Weights of a small transformer language model.
Architecture: rotary positions, no biases in attention or MLP.
Training: a variant of SOAP for these matrices, 127M tokens, 3867 steps.
Each number is 200 + 30 x the weight over the matrix's rms, rounded and kept within 0 to 999. Layers, rows and columns count from 0.

# gate: layer 8 MLP gate, 256x96, rms 0.173, rows 113-136, columns 0-95
# up: layer 8 MLP up, 256x96, rms 0.164, rows 113-136, columns 0-95
# down: layer 8 MLP down (transposed), 256x96, rms 0.156, rows 113-136, columns 0-95
gate113,265,157,178,216,208,165,186,212,185,199,170,206,219,217,168,225,201,182,204,190,192,198,249,227,203,186,188,127,152,226,172,210,214,198,211,168,178,194,205,221,163,201,177,234,199,226,223,185,176,205,183,206,191,180,161,198,247,197,218,190,207,202,217,194,282,151,187,161,172,183,217,209,172,154,204,191,205,187,183,204,167,255,236,155,231,175,221,191,239,174,178,176,166,207,186,169
up113,178,168,246,218,162,158,210,206,189,161,194,244,194,155,137,202,192,132,215,191,202,209,145,222,195,210,196,178,206,175,185,194,198,187,197,165,226,196,233,201,136,230,240,194,187,195,237,185,189,182,238,170,217,191,215,162,184,230,228,182,161,218,206,169,254,152,204,214,160,192,250,196,183,171,247,176,266,143,241,220,215,223,186,220,231,252,205,192,278,218,179,178,229,138,177,158
down113,226,240,204,248,164,198,196,218,160,205,187,289,208,183,207,179,184,185,191,195,178,248,226,164,219,272,188,215,195,249,190,178,187,220,249,233,228,213,196,205,167,240,148,188,195,193,232,220,161,195,191,167,159,191,176,188,191,225,193,181,180,236,179,150,211,191,210,276,217,229,260,226,170,209,213,212,203,207,206,187,217,209,170,177,214,171,214,180,202,223,224,180,163,175,216,196
gate114,171,241,181,238,172,215,227,209,219,248,174,158,212,236,181,201,242,142,249,249,202,208,188,216,168,213,266,196,160,219,197,234,170,245,162,181,184,169,184,150,187,187,229,193,188,205,157,204,211,151,209,216,271,226,275,230,163,207,218,177,206,190,206,252,173,170,158,197,188,163,193,172,181,257,224,216,186,183,146,175,207,205,263,280,203,240,188,230,213,192,201,189,198,207,250,218
up114,202,179,199,200,169,155,307,211,193,192,216,133,236,221,209,250,241,189,245,250,164,202,134,169,192,227,185,182,191,226,189,192,194,181,171,197,165,234,188,166,134,190,235,171,252,195,215,212,209,227,193,239,261,191,241,213,186,195,161,254,236,209,180,194,267,201,241,187,204,181,160,201,194,227,238,209,179,216,171,200,170,212,212,206,216,219,195,210,241,155,168,174,261,250,201,205
down114,166,206,148,160,253,270,234,183,176,205,176,255,169,168,192,195,194,159,207,201,145,167,208,211,183,147,189,185,229,164,218,198,204,211,231,196,179,208,215,177,221,194,177,212,171,217,129,183,185,195,220,213,203,176,242,192,208,141,227,196,194,198,220,225,216,222,179,180,221,135,202,141,174,184,187,196,138,179,207,223,169,230,184,174,172,225,198,142,202,244,225,198,200,223,156,272
gate115,196,169,220,212,194,162,251,237,180,242,190,239,213,169,203,169,194,195,168,215,199,190,246,253,231,210,214,179,186,210,172,183,175,209,202,224,253,225,240,241,220,224,174,247,216,253,197,219,236,228,197,200,180,150,175,215,185,197,172,231,200,232,186,181,164,136,144,213,184,204,158,252,119,206,206,220,217,183,224,210,205,229,232,234,173,188,236,210,193,206,167,220,180,191,215,194
up115,211,196,202,221,197,235,249,227,255,171,237,158,232,197,202,169,205,191,219,209,236,217,185,185,197,226,167,199,207,193,238,213,221,167,176,164,204,172,170,233,206,179,188,238,215,224,198,183,205,166,214,249,184,182,204,215,208,109,284,199,176,210,206,198,160,226,178,198,195,220,207,145,180,223,130,191,244,176,221,222,202,215,251,212,162,173,220,226,216,199,201,227,185,253,197,228
down115,167,194,207,188,171,187,217,172,170,180,170,194,216,193,182,181,182,214,196,202,191,215,197,188,183,221,211,150,182,240,215,168,236,213,204,132,167,228,175,191,190,216,212,155,230,142,181,197,199,163,246,192,180,195,188,152,226,206,199,214,261,208,227,233,177,218,271,158,167,187,201,234,245,185,252,193,189,197,164,196,168,130,180,196,178,252,217,151,162,244,211,176,172,119,221,157
gate116,248,207,233,177,230,211,227,182,142,232,196,198,158,186,203,166,143,191,179,155,182,267,258,163,166,236,137,216,218,187,221,195,169,145,183,230,162,225,236,143,240,200,155,184,143,237,253,211,186,207,224,180,201,226,193,160,209,182,198,201,196,203,162,232,175,203,148,225,210,232,179,206,199,188,203,224,186,197,168,247,166,178,200,219,209,184,221,231,243,141,188,214,210,203,266,199
up116,270,181,182,216,224,170,214,202,171,162,153,244,213,117,213,211,204,213,171,209,216,187,230,211,224,193,211,239,213,200,276,255,230,218,217,201,219,223,193,173,215,204,188,198,178,120,240,167,228,233,218,237,166,217,161,186,220,167,215,210,159,164,230,247,182,153,217,217,177,197,190,161,178,206,181,199,201,128,254,197,128,275,209,181,174,173,189,204,173,155,199,128,221,245,225,226
down116,185,146,213,223,210,179,235,210,205,134,170,176,183,226,192,129,162,169,159,222,191,214,208,193,209,238,126,212,193,210,205,176,189,223,232,213,195,131,177,192,128,211,216,217,275,245,146,192,192,213,199,192,146,257,170,205,161,178,230,259,178,146,208,225,242,203,159,187,222,191,96,142,165,180,208,200,208,168,226,213,205,195,199,240,196,189,179,220,213,181,199,215,220,223,230,170
gate117,220,247,247,170,216,219,209,203,198,147,224,122,199,183,210,204,195,176,177,191,198,256,207,146,163,199,209,212,251,173,191,191,202,164,220,239,223,147,200,186,182,200,163,201,179,224,224,207,172,182,147,219,209,184,218,179,215,133,192,234,206,209,231,177,169,176,199,208,234,181,196,181,171,174,197,206,218,206,194,148,224,277,148,187,240,179,245,171,213,186,218,201,266,198,186,196
up117,202,209,211,144,225,189,231,245,235,150,246,194,198,257,227,208,208,202,222,183,185,195,221,251,203,208,191,204,203,196,207,211,183,121,201,225,214,232,201,236,198,177,273,200,169,205,153,221,187,223,224,231,185,223,198,183,180,219,232,223,224,174,197,211,192,195,211,198,204,222,160,281,161,132,207,183,241,243,238,207,230,204,202,156,186,225,225,169,281,237,176,192,169,177,247,155
down117,218,152,229,184,196,205,250,145,204,205,265,254,183,237,204,211,169,242,159,235,224,165,222,188,199,163,235,189,222,234,229,147,226,215,195,169,176,214,212,148,243,228,171,198,200,221,180,214,260,216,183,188,267,172,202,190,203,262,208,169,177,188,154,191,231,227,216,183,169,224,206,185,211,202,194,177,191,176,154,202,169,240,244,169,183,247,213,201,215,218,164,178,199,181,171,258
gate118,247,257,183,197,164,182,189,199,191,216,153,216,214,246,220,232,197,196,173,194,197,170,187,224,202,231,183,210,195,158,111,220,207,212,182,179,223,187,208,136,168,203,225,172,165,195,198,196,241,161,213,168,196,183,174,163,204,201,207,178,192,199,262,166,223,162,205,235,191,210,158,169,229,244,237,171,186,207,226,163,168,217,204,150,161,243,193,218,164,279,214,207,163,205,229,200
up118,188,170,243,161,214,200,202,139,216,213,158,148,167,197,179,213,208,221,144,187,182,209,220,157,211,217,214,196,219,157,187,219,217,185,200,252,181,192,219,178,200,221,173,170,217,225,231,215,249,161,166,229,182,171,184,212,223,208,211,219,220,236,166,241,189,199,271,181,193,201,219,207,191,205,200,243,269,173,216,217,201,210,165,221,245,168,205,264,212,207,174,177,244,229,207,188
down118,209,214,247,194,201,201,167,204,205,226,157,181,189,216,218,206,164,146,221,225,239,243,204,171,192,164,184,180,276,232,166,195,168,209,183,229,202,228,253,184,167,211,163,205,163,230,193,183,190,229,162,208,188,233,199,198,219,188,250,200,167,190,190,203,198,218,213,200,246,248,134,208,212,213,206,186,173,219,314,230,192,183,199,237,189,213,197,227,166,242,207,205,225,176,163,260
gate119,208,178,227,195,158,182,206,157,156,207,176,199,231,176,160,158,247,148,225,199,204,184,229,168,161,183,162,180,188,255,219,230,195,205,243,206,213,197,196,220,212,256,161,220,195,189,212,247,227,175,196,217,190,215,206,171,207,161,207,225,216,252,189,171,212,198,198,225,189,189,206,172,202,198,184,228,263,204,216,196,135,169,249,228,278,136,204,210,191,200,237,197,167,183,293,140
up119,152,218,234,195,198,140,191,212,178,205,198,223,191,262,188,186,236,199,218,173,189,199,235,157,255,198,238,183,154,230,194,219,170,209,167,268,203,202,194,192,219,277,194,208,214,197,151,229,146,155,168,212,132,197,196,260,171,138,224,181,212,206,238,194,172,202,189,208,205,194,193,216,144,237,200,173,218,203,216,175,210,175,180,230,223,206,159,211,181,225,193,228,202,175,194,262
down119,163,226,193,208,242,194,189,202,228,212,229,221,239,218,234,146,226,126,270,248,218,241,248,208,187,249,206,202,230,211,216,178,217,219,153,154,196,227,213,247,255,165,229,201,205,235,194,176,194,218,222,191,244,138,220,168,174,188,139,215,189,208,210,226,171,193,200,267,196,232,214,205,166,204,193,176,198,191,196,194,194,151,157,190,201,254,183,149,238,176,169,176,173,205,172,197
gate120,189,186,151,160,172,223,162,168,201,170,189,201,212,217,154,189,173,177,168,168,164,206,208,149,180,183,230,186,246,151,119,280,231,178,164,226,214,180,179,177,204,213,209,243,168,225,200,169,183,230,204,220,226,182,186,269,169,194,256,217,208,155,205,250,180,192,171,227,194,190,203,207,164,154,236,224,203,233,160,191,255,184,209,201,208,211,184,225,158,279,204,190,187,192,206,124
up120,226,172,231,194,186,186,182,179,232,176,213,161,223,159,178,245,217,208,167,181,177,195,215,178,210,238,206,184,218,184,202,183,201,216,255,197,228,199,178,200,240,185,217,200,228,244,197,227,137,238,175,196,173,175,161,240,152,181,193,231,192,155,194,250,211,203,149,189,214,212,196,143,154,224,207,199,195,167,167,239,179,169,145,202,190,190,233,208,171,182,189,140,217,199,236,177
down120,226,240,176,164,173,235,172,203,204,202,201,196,179,208,212,160,254,198,153,212,192,226,218,166,229,173,221,208,177,193,254,155,177,226,234,224,195,162,173,216,206,205,210,180,152,207,243,183,258,179,250,189,208,207,205,224,190,156,201,183,162,225,191,186,169,170,175,249,161,203,292,204,170,154,234,185,207,232,209,207,181,206,209,200,212,174,131,197,198,191,146,215,149,228,198,243
gate121,228,195,196,223,220,235,257,183,199,130,206,164,225,204,204,184,171,204,198,252,227,228,198,198,213,231,232,220,180,179,207,150,235,234,206,222,190,244,201,215,149,253,165,246,200,242,186,134,263,215,212,221,201,195,202,194,200,194,176,160,194,202,200,218,161,209,183,220,187,232,149,223,186,168,227,184,180,255,231,136,201,232,149,197,191,212,190,195,181,207,214,161,225,191,187,199
up121,249,247,294,211,201,242,211,204,220,226,230,170,166,169,210,132,216,202,236,275,210,219,186,179,196,178,172,197,198,226,202,177,207,193,153,200,210,209,155,185,139,224,180,165,213,204,199,182,200,250,241,263,184,200,236,190,210,253,228,178,154,183,242,215,157,205,164,189,234,224,172,206,166,151,193,208,215,243,226,181,220,205,206,215,153,214,192,170,173,218,173,193,153,204,169,201
down121,211,210,200,144,223,193,213,221,195,186,192,128,179,187,180,186,223,150,191,186,129,202,229,202,182,172,208,199,178,236,192,181,193,202,189,189,254,210,171,233,246,189,165,161,198,249,214,151,180,199,204,162,176,209,270,193,224,197,180,158,196,183,181,237,185,227,165,172,194,202,221,235,177,211,233,168,231,205,186,194,184,198,203,260,157,202,209,236,212,202,224,180,165,223,241,186
gate122,227,183,166,269,235,191,175,195,209,206,212,182,158,194,205,169,162,169,179,166,198,250,159,235,210,235,167,158,193,167,200,218,173,195,213,196,208,244,207,146,208,205,165,142,198,188,221,212,153,254,144,229,186,217,175,215,246,199,164,204,177,224,208,187,235,200,219,173,231,187,186,243,207,205,264,187,173,205,179,252,205,233,191,250,200,196,265,165,208,151,196,190,246,149,271,188
up122,234,226,225,199,221,159,176,203,223,174,178,234,217,134,214,227,200,227,188,197,248,161,183,211,172,144,192,196,217,171,170,145,151,190,166,162,226,248,174,206,172,181,179,142,200,160,246,172,216,180,136,168,172,181,179,175,257,174,212,233,176,211,260,191,183,185,233,170,210,207,218,155,237,264,207,181,203,224,177,200,182,207,176,201,194,188,191,144,211,217,220,187,207,222,196,193
down122,208,210,224,242,199,180,176,234,193,167,235,109,217,251,205,181,154,187,233,200,176,260,238,215,230,216,172,200,211,254,197,208,207,224,206,212,234,188,197,215,129,192,190,185,235,247,175,195,127,205,219,185,169,204,186,205,204,203,194,173,185,227,200,156,211,222,230,189,269,180,152,226,186,206,158,204,155,214,218,204,198,266,188,208,185,222,208,255,205,182,215,203,192,227,205,168
gate123,211,149,214,175,215,198,144,197,197,212,160,193,201,204,179,206,216,179,153,198,199,220,171,205,198,140,209,154,241,225,214,184,182,192,223,180,203,184,186,183,231,236,153,162,187,209,251,206,226,150,220,205,188,207,223,207,237,190,207,194,175,209,236,216,218,160,221,223,154,240,189,160,201,212,235,186,169,172,147,215,137,202,177,214,236,250,177,216,185,226,223,177,168,182,217,219
up123,199,208,182,203,218,172,159,232,225,194,218,215,168,182,203,209,206,121,188,169,226,179,205,183,184,164,120,168,232,215,201,174,209,218,254,165,239,282,138,190,207,228,246,225,186,217,156,210,201,267,231,222,244,230,198,236,203,228,168,209,142,154,234,196,212,209,193,169,214,266,188,225,192,199,207,234,212,219,146,194,166,234,248,261,193,217,103,167,204,175,241,196,258,243,175,189
down123,191,238,161,193,199,216,275,220,206,183,228,261,209,200,220,158,262,293,176,187,173,168,152,239,185,238,159,197,228,201,194,203,219,243,188,200,112,165,211,197,199,209,167,233,203,214,136,154,223,177,202,162,168,227,209,150,196,244,221,165,189,183,204,135,180,192,205,205,140,171,209,187,191,226,188,193,162,228,210,180,304,210,164,176,242,184,185,208,204,178,161,162,182,199,207,158
gate124,189,211,181,163,165,235,211,167,195,226,219,255,215,164,226,238,155,202,206,246,193,234,230,183,210,217,138,175,224,203,193,205,206,198,235,217,225,165,212,202,257,234,227,218,189,210,208,196,223,172,213,197,247,165,200,173,223,155,212,236,182,196,149,191,196,171,197,186,203,134,144,214,233,171,180,206,222,153,214,262,166,197,186,179,168,179,222,231,211,256,163,205,154,223,216,225
up124,231,258,243,221,192,202,160,206,184,170,200,144,182,200,203,189,215,241,160,199,267,217,152,187,252,180,132,250,254,173,245,203,229,233,205,264,146,202,203,258,205,215,242,233,206,202,189,250,209,162,167,213,220,153,169,199,137,191,198,220,201,175,198,181,183,215,169,216,166,205,173,242,173,203,176,177,153,192,190,151,123,303,177,182,158,159,189,214,225,190,249,177,196,192,184,252
down124,199,174,149,181,180,198,178,209,268,173,246,192,233,193,158,193,222,175,177,219,190,148,193,204,208,143,240,170,143,127,168,193,200,201,244,172,219,185,163,147,138,231,202,226,215,135,209,180,140,222,227,191,249,239,184,191,201,218,166,203,126,189,258,197,238,220,160,220,213,197,261,172,200,186,143,208,221,211,260,225,188,191,231,182,210,206,219,270,219,230,210,191,201,278,197,170
gate125,207,261,245,227,190,229,224,154,207,200,203,182,197,217,162,209,180,252,198,207,208,203,207,247,201,217,245,169,219,166,175,231,220,211,197,217,192,171,219,185,175,225,218,185,212,256,177,234,187,167,181,149,204,202,198,241,243,170,177,246,251,202,189,235,214,180,214,252,210,189,206,146,228,200,190,166,206,195,193,205,149,208,213,221,188,252,197,195,219,240,167,191,205,162,174,203
up125,181,205,194,194,196,241,192,175,209,234,258,164,167,231,221,198,242,240,174,166,202,223,198,259,192,227,262,177,260,228,173,205,191,169,168,201,146,236,245,259,180,171,160,207,208,205,186,145,167,181,200,162,263,171,199,183,176,209,165,200,242,178,230,189,194,226,169,185,162,157,225,165,232,151,176,254,209,198,148,187,232,242,231,232,156,184,230,203,218,163,179,144,195,191,171,229
down125,217,200,158,250,202,215,202,183,183,170,259,248,202,215,249,200,191,321,244,194,185,142,177,143,197,168,205,192,207,204,200,213,223,212,232,241,246,212,207,188,169,144,185,194,207,193,197,200,218,264,206,200,200,235,235,179,203,227,196,196,185,200,205,147,181,204,156,198,242,241,145,231,151,227,172,257,250,250,227,175,221,255,204,182,247,191,232,205,184,162,248,192,143,157,175,189
gate126,257,152,191,220,185,223,177,224,175,165,164,159,163,185,207,204,212,243,238,215,192,208,172,204,154,232,194,228,200,229,215,230,199,208,235,227,220,181,202,277,216,186,198,222,205,123,223,208,250,223,199,204,213,174,199,209,215,172,177,186,208,200,179,184,213,170,175,224,212,230,225,189,186,157,186,232,195,196,129,231,164,169,206,216,165,178,211,243,216,159,202,176,216,208,190,224
up126,242,226,230,233,193,232,198,224,194,223,170,174,187,203,195,204,180,209,198,228,197,222,225,232,174,186,232,251,188,208,233,248,255,200,212,161,192,218,206,200,198,184,151,170,184,179,216,239,231,143,209,196,169,258,179,150,209,157,190,185,184,158,164,163,234,180,164,201,190,187,200,201,218,181,231,187,206,204,191,245,224,205,178,166,202,190,175,209,194,220,245,193,265,191,193,238
down126,198,249,187,219,196,179,227,181,201,183,172,178,215,217,200,181,189,209,196,180,188,192,160,248,194,166,168,216,210,230,225,143,198,241,183,238,235,226,198,217,190,220,205,231,200,248,182,181,187,193,213,202,190,155,182,237,156,207,151,202,232,176,214,216,183,215,213,232,147,248,143,230,198,222,237,239,209,182,193,194,220,189,227,207,207,191,236,182,232,163,169,207,191,233,163,239
gate127,224,187,196,254,163,160,178,164,167,232,175,157,195,209,217,185,173,215,192,214,160,231,122,228,227,252,207,226,182,144,199,160,202,182,204,239,235,210,206,171,214,257,165,220,195,259,212,222,187,170,199,206,192,193,170,174,149,165,210,145,208,205,215,177,192,228,244,189,228,178,179,196,205,168,193,229,217,198,198,237,205,173,241,212,223,195,188,263,212,186,222,213,188,181,166,207
up127,193,191,173,212,190,202,201,175,214,219,271,119,168,223,184,150,166,196,251,136,193,253,206,219,190,204,185,143,148,212,218,167,220,199,213,190,216,192,206,180,121,216,230,155,223,228,193,167,168,191,201,198,213,203,179,180,187,179,174,149,210,237,146,192,205,206,214,245,192,201,233,201,192,202,192,218,174,167,163,219,198,207,232,211,169,216,214,195,217,192,159,182,228,215,203,234
down127,216,221,208,184,215,204,214,188,204,209,151,94,221,167,250,202,227,152,228,231,189,146,201,216,184,186,259,236,207,174,240,233,213,195,166,135,204,194,211,202,166,239,183,192,200,164,188,222,209,183,199,235,143,209,188,189,202,220,185,167,230,184,123,212,182,175,190,167,167,246,202,200,205,212,190,205,195,210,209,170,149,167,202,219,196,204,153,169,231,167,170,201,210,207,174,242
gate128,208,186,171,247,224,232,241,197,209,191,227,150,173,220,190,191,203,209,193,215,180,257,231,187,266,221,241,201,202,168,200,242,195,187,266,209,172,206,197,120,195,169,180,194,188,232,126,200,198,227,186,199,161,184,184,253,218,229,184,176,146,171,193,170,207,211,265,193,185,186,211,140,214,187,207,268,208,151,235,176,186,254,184,176,247,224,205,222,202,154,170,205,208,177,212,218
up128,183,176,185,194,251,213,232,212,227,215,220,181,212,229,184,225,193,188,157,202,193,205,215,240,210,209,237,275,196,215,164,246,255,197,231,168,168,198,212,189,172,171,189,227,175,212,130,178,210,191,199,179,191,246,226,198,138,179,214,181,180,205,195,179,188,216,219,198,248,180,169,202,180,227,193,209,183,161,243,240,138,223,229,215,208,248,244,215,165,202,170,216,196,195,193,119
down128,195,199,223,195,188,218,225,204,233,216,163,233,135,178,182,240,231,162,189,228,213,187,234,181,171,217,191,157,198,166,204,159,196,193,172,262,187,178,219,234,208,224,170,166,182,171,227,220,278,230,191,242,199,190,198,235,174,182,213,194,188,194,176,228,133,225,197,195,162,133,218,197,205,227,244,213,153,229,228,180,153,197,225,141,224,175,194,175,219,219,249,181,214,173,177,197
gate129,222,248,183,199,203,230,241,211,205,220,232,224,198,227,198,204,214,180,163,219,174,249,191,260,230,212,173,161,197,245,176,275,191,248,207,168,230,171,182,249,276,243,201,207,185,221,221,184,188,217,223,214,196,246,207,192,179,209,262,216,195,193,196,195,204,194,183,210,196,226,140,204,189,212,200,234,214,170,203,260,206,204,241,259,208,152,148,185,156,229,276,181,130,166,182,210
up129,223,203,203,199,155,225,233,179,167,178,219,169,158,190,202,135,158,164,273,265,159,188,256,175,192,154,159,184,226,221,175,196,192,162,176,238,214,264,174,147,205,175,207,195,198,173,174,272,147,208,239,227,236,202,194,184,214,248,236,175,219,214,229,171,214,178,191,193,228,280,268,171,191,168,209,208,199,200,162,184,168,213,205,236,243,214,192,185,227,174,204,255,212,166,194,180
down129,197,209,184,157,243,190,150,203,216,200,220,191,165,195,170,174,225,206,142,190,279,176,175,211,231,278,195,198,236,247,238,184,244,205,233,154,219,230,145,202,187,254,232,223,176,229,201,210,189,184,168,250,202,203,215,136,202,222,222,220,168,170,189,163,182,144,218,207,206,149,134,206,234,211,217,246,171,186,217,170,194,219,175,230,223,207,229,187,225,237,206,241,232,202,222,246
gate130,221,202,205,216,202,224,231,214,274,198,154,206,213,226,221,208,235,163,198,245,248,188,229,179,192,215,245,227,215,172,139,204,151,166,262,200,188,164,200,195,216,204,134,173,192,194,123,210,196,233,182,167,202,186,184,210,155,191,187,227,179,136,170,206,179,177,183,175,227,219,172,172,171,207,207,204,162,217,228,194,141,143,182,199,242,201,172,242,187,240,203,201,196,202,241,209
up130,220,155,170,183,185,175,219,178,196,184,263,188,212,179,174,163,262,158,229,213,166,199,154,194,218,260,183,132,182,171,207,173,209,219,189,190,170,204,171,201,260,200,184,203,220,163,184,157,182,225,213,214,177,207,201,228,189,130,155,259,170,198,184,248,212,168,209,200,193,196,218,194,240,165,167,215,197,210,233,230,174,187,125,179,215,180,200,201,240,196,212,199,219,213,178,192
down130,196,196,201,161,224,186,232,254,202,187,191,139,223,142,185,176,215,199,207,237,235,178,200,180,219,179,236,208,223,175,269,146,265,182,187,171,220,201,206,204,182,171,210,185,192,204,173,171,209,196,164,182,246,177,244,203,142,180,235,227,224,174,197,183,189,190,174,215,179,145,124,137,163,129,187,221,256,236,208,228,169,196,193,215,233,195,179,160,229,214,190,209,198,191,156,236
gate131,273,250,198,220,117,144,241,132,180,227,192,124,194,211,211,123,189,189,179,222,199,228,208,222,210,204,248,195,200,198,243,180,159,151,178,203,187,202,216,175,178,163,236,118,191,201,241,168,217,212,198,180,154,173,178,172,210,207,218,248,174,212,209,259,197,169,181,205,189,226,216,202,183,203,154,225,202,213,241,201,170,189,238,191,242,164,253,204,188,176,177,132,174,179,181,197
up131,159,160,171,247,254,232,170,231,193,212,271,217,165,209,218,244,225,165,198,132,192,195,225,212,231,188,190,198,252,257,214,248,250,204,189,223,184,168,170,220,233,165,170,269,178,181,161,226,189,228,209,187,211,171,196,242,207,236,218,207,204,164,220,223,221,150,197,231,221,199,213,228,212,211,179,239,184,209,175,210,208,167,183,172,245,181,227,122,154,154,207,206,147,240,232,201
down131,168,211,274,185,279,182,219,174,187,191,196,210,226,171,170,174,244,172,208,243,171,132,195,203,182,164,213,180,168,154,208,238,223,199,208,195,194,245,258,168,206,239,188,245,165,193,194,195,232,182,219,241,201,198,182,250,175,146,181,120,147,188,196,190,172,214,181,249,177,215,177,169,182,209,229,239,220,196,202,205,242,184,159,179,223,243,162,164,169,227,253,210,206,209,226,186
gate132,234,192,177,220,227,218,170,217,187,208,225,145,235,238,223,216,204,199,221,201,153,217,195,156,148,203,160,172,177,227,208,167,249,213,242,219,230,171,256,193,245,224,146,174,203,192,223,219,257,206,187,196,210,174,163,269,237,195,259,181,229,166,241,191,223,197,126,217,154,264,170,143,197,220,238,222,167,149,177,160,154,170,239,176,190,155,176,186,156,217,184,174,162,172,190,177
up132,190,150,224,233,195,180,256,174,176,169,240,213,247,176,253,179,205,219,173,199,238,221,229,216,183,188,220,226,224,179,158,184,229,210,190,175,202,186,208,214,202,246,211,192,163,170,247,219,218,274,180,256,169,171,211,218,205,191,183,208,203,265,238,260,177,191,207,161,236,155,201,221,178,237,233,170,201,172,230,245,168,184,179,217,216,172,233,171,206,162,184,181,226,176,197,241
down132,196,234,194,194,216,182,210,117,187,181,199,181,145,132,199,219,236,166,230,143,231,192,190,242,220,204,199,190,219,176,224,198,153,190,202,228,181,219,149,200,182,143,232,214,153,176,199,178,245,161,202,142,202,198,169,234,179,181,181,183,177,165,153,175,241,188,208,251,208,149,83,178,226,205,182,236,252,216,209,176,202,158,192,186,175,212,181,177,188,209,247,258,216,204,189,201
gate133,230,171,226,204,246,254,197,172,166,199,232,195,212,230,153,225,223,158,162,109,155,148,245,215,197,186,188,161,187,249,203,162,171,184,118,205,268,191,267,154,204,209,195,156,132,191,183,151,225,149,155,217,213,200,184,245,193,202,223,237,186,166,205,147,187,181,240,175,156,244,171,181,200,203,247,170,192,192,245,234,218,182,236,235,167,280,227,176,191,276,194,212,169,210,263,148
up133,218,231,238,152,256,178,235,218,222,228,199,251,172,201,231,233,204,200,218,190,193,187,179,196,255,171,207,245,205,232,178,234,249,238,231,156,204,210,185,226,191,223,146,208,207,233,169,244,243,177,283,193,205,211,186,190,227,179,199,177,193,226,201,196,202,221,220,179,207,203,150,276,158,171,119,213,189,250,203,106,207,152,208,211,243,180,138,226,215,221,233,191,155,161,158,161
down133,167,227,164,204,255,180,197,198,164,173,204,154,232,213,219,213,185,222,172,194,161,141,192,205,168,225,216,246,185,164,190,212,157,177,200,146,182,225,129,217,165,248,191,202,215,248,213,178,192,225,221,221,208,248,169,192,231,263,268,169,163,201,189,201,196,190,236,224,207,196,86,158,209,221,180,191,156,171,232,224,198,201,130,183,179,183,201,170,192,131,166,225,204,208,190,183
gate134,152,182,224,219,174,165,228,193,266,260,211,162,263,169,226,229,210,164,215,223,222,176,201,195,221,218,232,222,216,181,149,162,217,211,201,221,173,168,188,179,228,226,181,149,220,236,182,215,176,197,182,190,233,239,182,249,229,224,234,215,226,210,222,228,196,228,233,203,206,207,249,206,200,197,207,150,190,209,237,195,203,190,234,142,193,232,269,153,229,203,234,234,177,218,211,215
up134,156,169,176,184,250,174,176,197,254,148,194,162,195,186,177,223,257,211,186,217,130,216,154,187,251,231,246,188,177,188,224,169,234,200,207,233,168,254,208,204,236,223,211,205,245,176,182,232,192,172,234,228,241,233,212,207,178,217,250,221,156,180,242,247,218,217,201,167,156,185,167,194,209,168,248,206,188,197,181,170,176,189,176,225,212,193,190,274,207,180,201,185,225,258,221,213
down134,197,203,191,248,262,186,189,190,186,213,178,147,204,121,241,174,194,99,191,198,190,194,194,189,248,201,225,184,219,219,216,237,177,251,182,231,196,208,225,170,221,153,231,210,220,197,223,191,186,170,200,154,216,251,189,197,166,189,194,212,251,169,184,192,198,198,184,235,216,198,241,240,202,200,174,158,208,210,216,198,176,280,227,209,174,190,275,180,203,176,244,154,160,208,173,243
gate135,220,240,193,252,188,204,156,181,197,201,236,156,147,211,202,209,147,193,182,239,187,184,233,248,216,201,177,233,215,163,127,169,199,237,213,240,193,191,196,177,235,156,148,217,134,166,186,177,219,181,231,200,209,214,223,221,191,214,230,157,148,159,202,183,159,239,187,207,175,211,174,198,210,241,216,202,194,187,273,186,222,185,212,244,214,159,230,193,242,189,229,223,194,172,222,181
up135,169,229,113,254,232,185,241,234,239,207,198,185,186,159,212,206,191,158,183,200,195,254,204,191,157,185,182,162,189,209,230,195,222,208,201,152,223,183,188,187,166,181,156,170,205,208,173,190,227,235,193,220,193,186,199,174,235,194,204,258,253,191,216,193,198,175,178,247,217,226,200,159,233,189,187,224,195,188,172,201,202,214,213,225,239,210,198,206,156,232,247,200,155,236,198,200
down135,194,201,148,194,189,173,201,191,200,248,159,184,230,230,193,156,239,198,173,210,215,174,186,187,180,213,212,197,161,175,218,220,202,195,228,181,230,216,193,197,173,217,178,180,176,149,213,197,230,261,175,236,186,200,168,158,209,192,188,190,197,210,189,199,205,192,217,209,221,220,210,224,163,216,198,257,229,275,250,189,157,183,245,160,140,194,137,208,235,203,211,230,228,192,199,177
gate136,167,208,242,237,142,211,221,189,179,236,219,245,150,205,204,189,157,170,225,214,169,144,237,214,220,206,253,170,223,171,200,262,190,190,186,211,226,167,218,231,235,202,169,174,210,207,220,201,181,222,162,222,186,186,191,201,212,210,194,227,199,175,166,230,221,155,141,198,218,240,213,175,226,267,188,242,175,278,137,214,213,194,238,216,212,205,184,181,190,193,183,217,112,157,176,283
up136,185,251,201,223,167,160,233,181,202,213,211,178,206,200,156,178,189,207,211,196,215,180,215,200,190,238,224,199,210,271,211,238,201,192,212,185,212,191,188,225,208,191,206,265,213,202,160,187,186,184,247,195,174,152,207,211,184,198,205,180,234,231,203,202,290,196,249,214,208,221,201,202,174,174,182,189,191,147,175,197,214,226,159,220,182,200,189,264,213,205,224,182,219,177,192,136
down136,240,191,200,200,193,245,213,178,227,225,202,280,205,226,219,230,265,230,149,196,190,239,247,208,204,212,277,141,214,203,138,221,186,219,166,227,208,256,213,142,172,191,218,201,212,213,185,169,182,175,240,172,197,214,215,205,196,199,192,208,177,220,191,220,175,197,242,192,131,205,155,178,199,210,171,183,207,144,206,215,219,233,174,176,199,217,181,200,241,186,215,173,211,169,189,165